Part of a small language model's weights.
Size: width 256, MLP 1024 squared ReLU.
Architecture: RMSNorm before each block, no biases in attention or MLP.
Training: a variant of Adam for these matrices, 435M tokens, 7448 steps.
Each number is 500 + 25 x the weight over the matrix's rms, rounded and kept within 0 to 999. Layers, rows and columns count from 0. Numbers have three digits each.

# q: layer 20 attention query, 512x256, rms 0.0427, rows 194-287, columns 96-127
# k: layer 20 attention key, 512x256, rms 0.0428, rows 194-287, columns 96-127
# v: layer 20 attention value, 512x256, rms 0.0428, rows 192-277, columns 96-127
# o: layer 20 attention output (transposed), 512x256, rms 0.053, rows 192-277, columns 96-127
q194:549490488520481502530494507498495460509522498481506495496485494484473477532524458485493473511501
k194:500493468487514496507471507508499504484513498501510509503485507512479499509518487510530497516498
q195:535501523501491522501488492471509480484482522478516499496504479501480489519516447516528499479502
k195:464527502479483501509473507504500495507526484493516477513517504494506499489492501533533502488499
q196:529483517524515531510472504502529516490494520517491490498528525504456512486500471537524483506445
k196:517481529510483518504475512505504501495485508486463492507506485507484478480485480511504500473525
q197:457522490477514459520513505501492511488506498506507477507511508500521522496461511476512463515543
k197:516526503525478524505541485518502487461489481510497498490481515501548494491534507531458493553454
q198:508490503483510502507530486494516474532462492468505492474525499528491527455495524499482480460516
k198:508505476498483499511521483503511524472502488503498477488525493533510519501512502502486497506523
q199:494494455518478439522527482522510533475504487511516489522503465489517517509452523476503518515551
k199:512506491470470524525527481511535477477498486497501512473508488516525514473479489516493489509495
q200:518504472494513472445514516455483507511496466475479499449492492475490462508479524526495485490477
k200:423521499541497497490459493519481497535501536500506482515459502479514486485538506491454478538467
q201:447510519530511462458478505523531518479482549490484468530526514498493559512477523471431490500538
k201:464514479500531520445559548469488476459522515529505506548503499471467532494517505484439483495524
q202:516483480530443448511548478501524485521480483444506522508505468479477486445518483490511473478493
k202:512553496493485466446439439499476505529508536501506505492505484523492474484512510457480500501521
q203:511443542507491479475510464489476493487478463472537563504539488491498517519576500486447471496473
k203:532472494460470486503546440455488497497490504503510553500593494487478527509510471526530485465498
q204:528480467530517505502507508543537518469484507519486515470491545550547490492515484506458511540508
k204:495492487555456544505477480447467485460416459491498533436527546494514476509585508498443580516480
q205:458490479467520484449454484540509556518468514473496482501493511474514505520511497530497512508483
k205:447456507498539504449488547487503505528492539492510486500491486457519529531504545519422469519493
q206:511464470531442543436509496502487477480490510475506487514483464504511469483520509486477474465553
k206:448507500556478533486474487428520490505498506487508532481473555542478506495503480552543513502469
q207:517495494497485475440501511431561494502489535437518554491537547479504542457458508485514511477506
k207:454520501519497551486511543462543516510503560452488492462476525519476481491432483580505502537497
q208:505496503496474501451520470498504498500489489497511474478513485500492495504500472486540551484531
k208:484492508501519521478514520492488516492494508513491504496486474481497505513494489489505514510490
q209:553527536512467516433497483476496473502510479499510509481506511514481503481491484491510508476521
k209:500537502502496492510508485511493512504509492477499501489505491508508515515506501499516508502486
q210:550517465515472530512535492538508479510521506503494466446482499497459463511550479491510524467515
k210:490499480492499521507493510506487496513495507498505489498498501496526510511507496498485491505508
q211:561504513505473480497501480507515488499526504476483505487510482499469496500538495501490515483498
k211:496511497475491488506494496468479504509493478527509479508508487488492496505486489509497496483529
q212:468485482509519526499506479507482532502502496500487491507503497510511542465456506478507483504518
k212:509510502502482462502509529480515490505505505509510521478498519502496484504513502483486493493503
q213:508498493477520496497513487484498461510478507477496514506498465502528497496551495489514480481482
k213:513495491459506513550480486509511506483474502531516498506503479504515499490471476518497524520494
q214:496518521487518514493508504501528483515504496511515505472464495504482482504542505519493497487489
k214:496487509496469544510470462514487509494493498469485515523510512512497498541494494515527488478535
q215:486509489483551538477499521526515498490499493506507496462510509514493501516477535477496522469529
k215:495514457499484512469525498506499503473496470484497495516476484499495516476513519514511461472506
q216:525489460484537531444511540491508511482520462532477489454558492487467542471460490459517517448575
k216:504531474479519525459475540558463542529475516504488454509460512527515500491483503496494490499576
q217:524451500544513482516475457468506485496476525438529520463490487537500471506509529501520517471551
k217:547511466546500492487489493469471507484572476528481539505495482548474527520469492487490493450533
q218:535495537457452470561532477509536479490505487500490487482521458493498536500524468469553502482536
k218:568489454477451531581513479457521439467494472486497463494525512507531550470535461508550516474522
q219:505513526508491465462501573478463528535496496556490558511489508498479458534507476516490506503503
k219:539500524509482468481499552456495495490522528461505508509482503503477520516542463456419555430475
q220:510523507522494503482531500479499464491470437499486527451463491523490494486490575492505476535483
k220:494598456518510497479478504520463465500451473533515493534488511464503476491504509492505504552496
q221:454517451510496583473441511502484532497447527499518456480529523452511493470467541512487505501459
k221:466505514504550564490483509507545520539512507539515470476478479546515489504479537458496442521523
q222:474512476462555523489537481456479522504552516505501499486461504519485542452459521476470451465540
k222:480511518502568493429528551510501563512512484520469516521509487481456470466429521469499456446499
q223:473494527521537526535451511486492509448518470524473526485496535519487511517516516510507486525502
k223:459536500520530506481499518533498559438502493512493486466513537511506529507481473543511532524514
v192:488557499519494512483530492501513505520524513519557485473540491504477503520510478437470499486512
o192:447538563453564488505518581474469484555511535476515449507462530445560519475472495515509488538522
v193:532447523474492496503493529491506485448501482514433508536448505497515489474460492533506489502497
o193:553485471543452519505496484545515468469518480505492524482551483523527465491493520435519511511464
v194:491495502490500487488515534500511517445494478501443508509480511486510495471459512507487505500466
o194:458471474504435501490539524541514463483485553482557473510542502499489544506502530443520489524466
v195:461519493531510524532492485511477467505480504509530479494500509538498491539504484525539487534499
o195:425518563479545457490480524502463563576529489513478469486488498488531491469478450537482516535532
v196:533447520493512466492481489535538483509581496516464509518531458523511494500459485496464464481546
o196:501506488520475517464462443555541486507470536508487504529541474491553454463503482449545464516458
v197:453473525490478522513510513569499454493553503517472504505514527516526513506471476528466470525512
o197:417467500528459544472503481513493549585529526485538466496565509471578499525477455517534506507452
v198:478476472486492551546527499493488492466458506532482500524495556528492540502513502554537516529502
o198:523514455506491560536454500549490503495502527514486476468559536493470519495566517504468564469500
v199:482509480569547498480473466457466525473491484482543503512484493493490499512510529531560492530500
o199:498485565485486443447478485461486543524499499512502539550516472480489502513513460515504495513502
v200:502508488479491547538520483462485496484438522501553505520474523514486513512537494502530530504502
o200:541541507497556473535472554469451506499547463527460503468455473484481508485520528542431508498540
v201:499492520481502478503494520476499522486487473501447502508463505519493478474454503518516492499475
o201:468498473491518463502539548525499468488513509457540485491482536536494529495443538471525530549481
v202:503533497470486484463515504501506521563516499494498520478517498492499500467526512485466510482489
o202:558476470533463532491551473476532508493542440497536569500511514495504494548527497549467518422480
v203:526498491497526449520476504507511500525514485523447476485510499539505479486452502508523483519477
o203:476499423465526521491479475554537495478453559491500462477498569534436513478486504467536530502487
v204:560517495488498473486492509451499519508476474492474503489471487494491474462494510489514509484466
o204:584482475504500475519535520470519446454506463479516571508478504499468503518510539479503507479469
v205:491554481521527516505503475465480529514478502530564498487477503526476490507505491486540498512477
o205:463517560505526469479495561454447539563533476503521514505443474459510516499488474578502488529518
v206:507492527491494484492512520471518511480519488519471500512481484529494485483444484487484490486496
o206:469535511513531472498534558533507436497502513475521476503494489470564527455467530463516481566482
v207:442503484544533499468505498474499536455506471515513528553446501510480507473471527531563490539487
o207:468473579542467491457489529478476516518525499485532538551529472477530521521519470537498509520468
v208:454464493516520510523502525499500484410460498492477506556439534504509521492483511553550523535473
o208:437518550510471511511470542537473486482511523502499474524540474503521560470541497495475505549498
v209:536553470487511467458530518534550511546533499499508488453538475457497502469535494406449521464485
o209:548448446509491551510493504480548448484493513472537530528493525463481535517547506479531479459475
v210:485484519478469516498512498517495472535501514473515508509510503486515514503550499500463508479538
o210:557476504524517504523515498451537509495539447488469548494493502519554509518487476534454512454534
v211:533488519431460519525533518459504514481488505521462502505488517522494501485487488490471507468499
o211:518526424515548507532520533520495470454523508502509469449480509510453507503481564482500501484537
v212:486494486530530472463498503524521520479553472523463508492524499485496506482467513502498475517490
o212:464466501518448539458485455541505494498472545492529486528563520495500495511535475460552510492439
v213:509464483458528484533495495482490529500492482552438492505481538532497497478466510552541477522487
o213:524492420516494571510447455554511530464473517506492467451521540561412500521504511496524546465495
v214:545488540473464483493481499477500488541512512463505490500509466488503479504504492483454501463522
o214:543541498470537452521569487495532470458501469495455509494476497533524483480437538463480485508534
v215:538501518461473511502528517525530475511535513529522499498512481495506500495496458446453498469521
o215:543501494521504520520496536480519467508517493498502512474493486458579482471486523487524460493494
v216:509518482507522497549492492436478508499448498531503499494463521550470479492477494516567499525462
o216:476509505509580487523453571504457502492511517509496488472465522482437545506473524537491507532492
v217:484472516508494516501495472466505518482492535462542502514489496486475518540527510497501501488539
o217:470547520505565482536456503498453475464493513529453460512464448516479511478490536506492462534517
v218:473468503518519533537499490469475485455470492544508529534433542532501507500474485561560485547491
o218:473498569554541506504407562491432530552558491516477519494543483471555531498465485529504523553444
v219:560513516454465507510508505455501497525477497512501512497461484519487473476507481465499507465487
o219:572520498523544469538527575444485462492567411494490580459445476482522479485471553531491489485526
v220:504493502511497485475485520462503529438473485460472498517465508464500493481478530519522527492462
o220:497506495467402462507554480516501438454449525507521504554508477505461532503536546450500478501486
v221:508546481461484526508528492454480552505450516508529476498522512503470509509535518478500533480496
o221:522552452455501487515540515493489493483496472510504463474445511509430510508527541527434513464583
v222:492478514470503478510480503491500509508497493497460500496471513538508479478456503520505488515467
o222:449496480510483505476520507520491508488489505473502475499468505542470528515425534507510523519466
v223:485492493541543487489464472485487540484517503499518463502559480503494504537476526522526487515530
o223:462562499422495451449500416526516514481403549522477403529476502534441490484499496481503494539540
q224:521486503497489488524482501470499500522485466465511537506474511527531493485519498482516509516531
k224:532527504529486494480516507500457506535562554502481512503520488467510464531470504520501503525494
q225:483477487499494533497517538493475487483530499529466545488497523463473532519484523506479498506498
k225:517509518503497487519490488503508496495478492501508488447469497508526479492532533465508500477512
q226:530538510458490508484530513491515481504498485504483496481457556508485525527517525518499450499495
k226:538538506537478491506497488468560465465511499505497483477448528536529487526553530496495506472515
q227:529507483516514496511525516513518511502525528515495511494508493485490475519491449533507514506515
k227:545501534560509503532525538480522498518527518496481484503504509481517477541455468523487499500478
q228:485474470504508488470504480509505540522486482522499511504463465473512484512505480501540472501500
k228:504520510453511491501476459506520471511480496495510504512479518488518511486501508480517495492535
q229:491491505492525521485550521501533507463516486509501479456524500483451546488491503464480449502494
k229:505505478461495528544508510498467465514498527471471474480510465525485469467506522513508515518511
q230:514497487537479467524528486497498538524447514479498494494512511499524495491519514502497486536536
k230:465504494502518489507517523486490515524473539532486502483482477506498486484509518476495474510520
q231:490488459512482483518462503466461491517502523468498483514479489500471499536534491531497528533491
k231:521472514513487538475457496504494523501539464478496516537502486523500511516480495503510539491519
q232:452482547510465499488468492514488519529458502512506492492540493511492487503492482495491552519514
k232:556471543491494466464492544515533457536564497504476499525536542533503503489489520529477515456452
q233:478512480503548484527500495503511524475500523476552489505511493564504526541468474499515538486505
k233:511476485524482470466457506471499480483461509478528537538472530460529503493478486505497488483505
q234:534457531514514479505522510453515560445549520456458495488516521533521488543447501522517520450510
k234:442460473516526512494480463533503480462460524489468450507491479502499523483491511428516473536504
q235:454459500496500540536478480453491518507484502506499499529519545542498497514514512493522499489557
k235:506493523484522527484508448417493565476541495530491488527521476483542556431434496493508503513523
q236:527451532504479480493515508472462481479547483503499503469532525523522462526501475515517514452495
k236:483480511504478524493514490466498484513530509494480513504505456488510469493488501525503515472498
q237:531474491533484484495456469523522516456499488493501487489499481524503489525537484508550509511420
k237:513499512502486496528532512509517522477512434495516509510499445482492498527530533443475548499528
q238:514504492512532478520503512472510475465517514528478523486459502490454501481548491467530474503495
k238:513556484539511466513548523426501484500488519479450468442512499513466461498527473514500530469491
q239:504507491550485452492522528475548476523524526493499526490542506512516496471468486534487520482503
k239:506524486499479488500512515504502517508507501508521528482470479481521511483498514524520462472503
q240:444511525469503526487544501464492502491526509539483475537477526471492481519504473499514521516526
k240:518532522543485496497522547523484501510539463570483524502534513484463517566532481498521506483454
q241:492465521486538489473473502504515460480495537449485537495541530495517495432488510500488509509477
k241:455512500509489540465495492511466492504540483509485501479483480519517464512467487498492454526475
q242:502485475500533494473493526486475517466540511478479501506508504504505509490471507501581471458483
k242:481478488552519490474493519517501497469506520516497559498527498504521474535496491515491473556469
q243:540530467497501551508525495515487444494514479520497497520530465506485511497503498504471512468495
k243:510492511481474499489482484485508518533513500459514475473504505487525484498501469504510526493493
q244:493508508465511499486515498467530510480491489466509481480506499512482530498519524510481488511540
k244:474510497462524487519532502534503487458492493466484495515496503520476492465487552449502475517537
q245:498513491500494484512499547507461488511520543447521493489498514538497506484488502500493521528499
k245:468500511539472479459498551495480506489491517518490530519483499472501467531503487439478510530472
q246:509486516481470454513478491524483502482501556499509518529472582530500492510498509527534519519504
k246:492513537480505435469500542489457514514513447522487512496509503475512534490505501489487537489463
q247:486497475498503514492451511570493472520519503507520515520513534482501537527489502525494508514505
k247:520511518520501496506487500517496485515551507510498480524492536484496494538512447534464550474489
q248:520493506463511523495483487525472511511528489516534490523523493436516532525505477532508509471447
k248:504490509509499507531460521513509537492480491561482534482509542477531496510519491542502538465475
q249:451502489490484489488480478507501472494398544502510438542527541492516481503462510511491522504519
k249:504490517509526483474518490569523532489506514483522541558486478514463523490469516448478512529523
q250:502452506500487471495528496480523497465491509522485528486526531504548512502519483493479523499513
k250:494493505479503502519495507457534467507495441481464507528446503521496507447522489503502507487510
q251:551544492509481486570490485489482464531466522519510484514533508531517473529519525477488542490494
k251:478482533457493518532512446539473511491469493526505512473512483505486532487501493458477441482492
q252:499542506473490520520530478489482485518478487492518531519512482516429466495494503502530530482534
k252:455506519503508456507535485486523469531501503489488503500520494521478481555472500459479509543517
q253:478523495516454498513540537489508462458492481521458492448492468519498534464486477462484504489527
k253:516487476519493529507468490480520459472478539468516455511479499455432507519542512481488500538445
q254:469500512528480528458481466497492508442462557510501527536479487499455515519530523516525504560500
k254:483483470539506531512487522511452483487509503525561539573524490542439507500500478508525521497498
q255:504511502473462501505494475505455457519547515489526550510516506497491543504509518513507491536487
k255:494464520512484505464509509528537463517525466481471509503547543537505480496509532493501526516464
v224:522482515493519536525489540517543458503505506552547526579564519558503548496485480540508534509524
o224:502545511442513501512515526488498461472483519486486491516475486489493486499462503486520510506476
v225:488499538480559530510478485511496515524517504524507553514537513515533501528516498521497516506480
o225:518544480459502525525475526525504473468451548519512503505467509532436448515498498499527511503516
v226:497504543465517466468496497457446544526516459534461563493524492468524478505517500548478479493459
o226:514545489481494543512479531540500511465431519539515515516467511527425471498509529489539502505524
v227:500513497529502510509488484513536503501473493454485480497480479487510475511534512434517518512519
o227:470461518528487465484520488500512534525537495498484500496544483495579530492489479499452482507497
v228:471499461492496494538521507525474485489500501495543495460469477513490518501461496506519445504502
o228:522481466563521524502479488493492517537547490505515498458492524484517505512541482544485498494499
v229:487536477506512510470530455481475535497494464507466469491493487492478507471483525486549462519522
o229:497492505528502511484520491501493530514541475510498485495503496495537500524506500496499490501495
v230:490523519456532489494492476467471520508517495531500540526492508505491505522496503563513482476488
o230:533545476491521553503488523525481512483445525553504512488459506537434442524531514493540514502530
v231:487507514463519504485514502506476485492522497529519529508524531519504516483481497542470492506472
o231:529539484470506541515465521507487465479450516496522507502467512502436465511518517505539526499498
v232:472498491478544505474519465500475514491524512515494506477474513525487497501449490551502473458485
o232:530479458519505541512483493509495482530472508512526503485500528516454471507523496525500494503500
v233:495489471521516496532510496508553483473506540491540484533518501546478543492479487508506509488545
o233:490467507513507453498544474459495509522546449494461505472523493483552526479481470498481476493479
v234:524520507475533480491499481477539483529509456517550524498506524522498490518454501526530543463507
o234:536522500466474510498508507499503470482497519471523509525488509517477488504517519500509517504477
v235:455527456521514501510515463503488535487489504481496462450484486496488507492490512467515477516513
o235:499456489547502500496514473490490528548550465511485492466519491500540500507526476513488496482491
v236:519504499484441497460531558490479470531488446538492497493533496480495526478470488517516499511501
o236:500516503495496483496500519469503465456517483475520498525476487484482529513514550496514519499481
v237:489472499474505503459521499515501469490527485532549513514509525529465532499460481562488492475502
o237:526511487497501519496482496476480464474477504498503504497472532512444486510523512499517506491489
v238:514521541431496533489519503483478489518513471520499530503506510512514502502497499538516491506485
o238:524565488481511562517487518519491485467456551527518475508461504513441437552509518486553529499512
v239:480497467516491491496489464513493504511465500471503509511491487501511476520506508488488501486526
o239:473464480553513470462516488496502547565518481503498526491538502498547535486531506505458495513524
v240:485497505487491508530485514498495521503510526465479494529528464521506509501549513477528456537524
o240:481500504508523504508503498513510537535496502529494485499495488491528470521475483499507478491515
v241:517484546493499507499487519506495504536492488513492548481538518505537464533506487517462548481472
o241:489523492485487497509480512511520464466468518484512497523483494509473509493501524503513507510506
v242:479504493484552507572509490535546480508520547464571522504518512516521507502513467482479524489506
o242:519468483486496495536504489486510471529498504511522533475489503498500473494519455526479489485487
v243:549455510534467483515467510490530499523482511487514514548518512509501482502516477478481567466520
o243:478502513466485446494517506488538484507480502469488532538530505498521533458465517485465500515494
v244:495468457527520488522507530518547454445511518516522469555524505526490553478486484483535523506518
o244:500474524503527440502542507457465481495549467471457494467511476457528545444459480499480483501495
v245:506487462515501497517511482518516472516474518474528463491500477525492499491481499474492505475533
o245:481458501523496453471532479467487528541558473476488518481547504470563552469514487490448496504489
v246:493557504485469501482511492468460543505492481491447501446431489440475469515511522517521484507475
o246:528508478507484554510476473532522497501506525495542485509473494558465452563530514508529540502530
v247:484512456517498495494512489478516513467495502474486452522491460521480513476496516480533452525543
o247:492486503527519493487527480496494542532533474521482487484515493488547503511499491492487491494494
v248:501483536481514498508483521518500480511512503519528561480498513489520492531501477528473515482476
o248:505515486488494499510471516504512460459464513494513509506472499502460498499508514509515505499512
v249:512485478499520493537493495501546472524502534510555520535474502529495521521462481512476537468525
o249:512487488471501471508505506479498482507479511479497528489505501501482509458496490497491511496507
v250:505526503463485519444534491497492510494518470485436440482449497471492516476522511495553460531503
o250:508510511501490551517512485508480519507505509512512477493501484502487458539484497504519493492482
v251:487531462500475503485514466507479501508475484466493451449459506459463482481495525451516484503503
o251:487453509551473472465517477479495537539546456500494511495538481481550531508536496505459513501502
v252:470479480543537499539474491505531531493501553489517511516501495530511489518524497478481529500508
o252:464448494526503455499519484496496505551509479502462526489540489502525531451484464497459478497497
v253:489514458499473484493539498472504504475503493517506489471442469505466526477441511514530447509511
o253:535466460538515538479511462475488516519548472501507495467504518486507500519544474502505513486489
v254:513514548486501490492493503488512505517477475496504536483511513476541461521529509507487535492500
o254:502557510452478529505488503538528483459464536502517503529478497516492491506505534489517492514511
v255:476502511488486502539479491522487486486480522482504511460438504451527498525546517493455511519469
o255:489494501510491523496458506521491504497475526509519523477499500504482481496534476511493512504520
q256:472473477503497478500490478504523479506470498500531499491505485498502476479495498492499498494511
k256:472514461497510494481533476483492525509495494497505500499489509504494517471513531479515491534537
q257:496494521519480509517499494500505495514475497507496497507538512512480500480506471484510506493500
k257:497502506438518470521504464458443477471519541527496492497484483498456509464493520510515487522412
q258:474529497473482540515505520476497494486471521482489490516504523484510504511521502478530520497495
k258:490479446499522440481485480506511473450496453547504480492546515456492495470503522493449526481532
q259:495521506495500514492523512497508505484503507509471501480537527502521521489516528495481530503519
k259:480508467506503493471511500486561504494478493459514470495510532522472492502498511503526476498501
q260:478514492457521511469551489503512498501482483510508491498486525495476522464487503454508510471489
k260:495521457527527508494509521494507521489444513465497483528530510502491527477517568477498459514512
q261:505501504520506521503493489511531500500480502488460474518501489510531473497471499518530528470525
k261:498488460481511564484509517534505506541491517500501541470435509505489473561465457532493513527529
q262:468520541508490525519489471527519493489509505505501492516481525551541497534486495535520499501490
k262:475500553491514491516557521503520497511542505530523514418545487463494466544490478466446543484465
q263:496506529529486485485483541520463459492526491502484549481459490481453478518486549502483528523491
k263:494494515518504505515465521504499515490507520503541545494513516479505482525515460523496496490471
q264:557467525504509528383496464493461547504505480501498542508515511527479534554561518519511523475445
k264:491554498500546505549514502514471483517515509513508513524515511509545505478541508523511525470516
q265:437464492606524498495479587528415529553491531565466475501512457404508558504481519448453462500515
k265:521484478552430485454547529505442513511514481520546482495533493508497472488527515527513490488556
q266:496487506503490493528537518514494480478521463497451519483469534513518486521422486482486463523508
k266:515513453497558494503511519463475545526457482486521518512463517473470509502519495525473525499515
q267:512487485510463500512518458476474489511504512477472449491508514532500485522516489497479503516529
k267:510463482507471585482494505498439517554502492524444519526471539514543498489514497494456483523488
q268:501477508490498489449504465472502527540497539499509492490589512533475465478453444485504502463467
k268:514507531476550495470486475483491495516442521486503508492529489503536533522487485510484468519554
q269:531507527515484533519447501508546523549506537462468508566497504521500548523487435539527524471522
k269:479552528497487508504477484499502484530453507445541499545504533495492516512484525507547500465533
q270:523513514525501404516553531520473505490525473485497513529506515529491491496457490522510406575505
k270:520544509522506498503516539494458517481526469488468544464468540468515479518513503531520535494484
q271:543535505452510526487493462509548522477536470502552550498473528537458496475524494570531484493428
k271:483531492485490523488538517540527480513541519550513557466490506435512478543467479561513512529503
q272:500494485486496499490494508472507512461523493477494513512509496487497484503504510483504486498504
k272:542535455465535509433500517509455505485486561529475508495459543541492504518509501487498477487526
q273:501449505484529491500500462489518497507501483475512488492504495515487487492487509487477496505483
k273:489517479492504484508533479495482507501474490496496504503503473511497507465512518479517479528514
q274:508467489489469511485451518508480492488488534508489487513487496517488489494495498521491504481510
k274:474538466501496519542529504509506506482454474493519491516489485521489515466506501485493501520523
q275:510496503519487478497514517505533491525519515506511515511466492493476472490496483523492476479500
k275:487491471473496477522503468481509484506499472504500495464487470532470516521520504488495511483526
q276:475521495449484496494512499503522494508495512490492520514520525501494477491510483487485491486468
k276:499498514539501529453521488519479463501487489525498489489494473524486521476561500474520496510503
q277:511511481513478477494507497511461505509485469530527493507498466519478509515479510497464503525493
k277:515496492460522509477522526486522480488495492491532506508501526500457542478479526539449534489484
q278:509477496532516490532481514501505488493520535524501538502454465495489501519484486505477465505478
k278:517493521506490514503475501506481485497515531483513493502519541493526489525504490521484494475483
q279:481517468486502482439506501488498504484441449557517488486491545481492502484498534478479511476501
k279:495561472510514545540506537516465519483481511546493527495516493499467505486535557484526483523528
q280:515543499471487543491485456508540535474491534497503486496487544497492486488492493468510519514463
k280:462516480432480509496548504466518446478481509574544551520514486505506493470477462471497477542525
q281:499529462521468491537479469491463500522480528512488521518503490461509479500463540527546483509564
k281:499490545533462541476540502536491531480501448483490543493474463454519530500560484485509524511537
q282:479497506469504514459477494459484506469533487537498525479524500486459482500506526468478519503458
k282:500580517532508522515531490550496522517472475520497502501512458475460489484449489507439490515464
q283:458477515476486494558463501555496486539481528540519474496501535535504488511511474496508548523482
k283:483513494494508503523502452522434483484481546541531503524490499493482530422521501521513489522502
q284:542514479476454420550539478500518451473526472503493552527477511544486485502525480515543522553555
k284:510485498504475447501479511473482528471493510498456444512513452519500431492505488520522475474504
q285:482473518466512471504496472510487481484522502480510492487464519496523487486499497483529546541506
k285:476457495495484482539493513511554450516495495501554528515473485528455459459495536543540502563513
q286:489535494476513527525512489526491489539453488556504491511475505510481491496509516536454520506474
k286:475526527535497551506498485493513448509475477463475508520478484473499515529520550435495433537512
q287:493509476484501524523549522522595500424479519481488512520480509529461463481523488475534498493513
k287:532461484521449483503487503486469510529514558463508509506503475492480478495509501523527487471537
v256:485524481480502495506509480472499502508473519506554521517479492527472523485514530478524469531517
o256:507507500505508493477511487473508493486496484486510504491492495504490504493488512492505495505498
v257:497493525530505512490477507520505484498525472505465465474540511478525479526512470507467524478483
o257:496489504497502494530483514518507501509486492500493508497503498508499504494496505500504492501510
v258:497492538518494522507487498503484477500519460518468462468536510483518492524537482497461508486484
o258:491497495492511488520504518504501490494499482494486504498474489513503508502483518494516488496509
v259:485535502512524494440477519480505505503521502525505485519506491503510500529530474487441521479480
o259:514491505514492483469500489472514494479513447502507527496496510500506531481530526470486511531485
v260:505499517525502509475482510517514492501526472500461468485534507471525474530505469513461525469483
o260:498488510499492493519483500517499500509499498499497514504511500509497511504511507509497492501505
v261:482549490491525487503492481488512490540459535512569515519482505484462512516517517488519485524536
o261:521483525507490509528494473479495507483501486491502534486510490513489513500476492516490487485513
v262:470531478477512485503506483487500508506459527503556525523469504503465528481500532492530473541521
o262:524505503504494499489512486483488496490494484509504510487504494500495502495493506496500500498490
v263:521464523523493516513495503508485495493536475512469476489522504481530487517502474503484513478485
o263:485490496507495505522495512522510500518487508491498489496485504516507492508479504504512505498507
v264:512488518525491508497484507518506483502527484497470462483531506468526473528504468518470529473483
o264:496486508506492502530489518518503503504489494507485512498493492512492493499503506507509490496512
v265:523479525532492511496487503517499481503529474502459478471531502472529473527504467519468524469480
o265:489490493501494504523490518520502502513488501498494501502490498511501500499505503504507492506509
v266:515486519522505507485475510512504482501527476498470465485530513470524475535504467515468527469482
o266:493481510503491495525483511517507503504496487501491514497507499515499511494500508508507495504506
v267:507486519522499509485483512524509487502530475496458467481533508467529476527503467514467529472477
o267:495487506501495498525483516521491504509494500514492515497504498509496503503514507499501490507502
v268:520479518520503506490484513525505492503527479494462475480530507469525473528495464519471528466481
o268:495480501505496495528484514527500506515497504502492505499506503511506500499503495506502499502506
v269:481520487477508496518521483485490514495463524509537535515468495531471532469502538482534469541520
o269:510509495504500505480529487487501493495507507492504485500497495491503490504494498495497506491495
v270:511483519533498510491483521518509492495537485494453482484532513476531474519488469518469528464482
o270:496485513493494502524482507522495501518502515500500504504510503507506494507509490513492506496505
v271:518479522524484517494496510519497492487534459489441468471531500475531472518514473513461530465476
o271:491490499502492497519493529522496498521499507503499497505488513510506497500505499491506500505502
v272:484518479474508494513519487482493515498464527502544529520470495530471530471500532481537468535524
o272:513511496501507500475509488482503493492505500495504489494502499488504501500487497499495502497496
v273:508500529521504511483473505512498479509523467512473465477530510479519475537522466508461520477483
o273:480484506497493493511492511505498507501499479502491515497492492507498513493496513499499490507508
v274:513466507544483488485500547521507506477553467488433484478510486479549465510487468513468534458466
o274:476500500495489512497477495518503498514498513503518494506506526498495488515538479498506500505505
v275:543434500543497479483491532494492516468570485490461508486495480506554456496469462511486544450490
o275:466497490500485501497506497532527509509501513485514489497512539502511498495522480499503525526514
v276:503502470487497474510521500487498515498476539491535545536451493507477518469455527510546485521517
o276:516511492498490515499501484492493503496505506502529489495512509499496479507509488499494521495497
v277:496500527513500516483483497516515474502527457511462449471541512487523482533529473494450523483472
o277:487504497486503500501492516496490500498481489510497521514477484515481514487519527490509468499507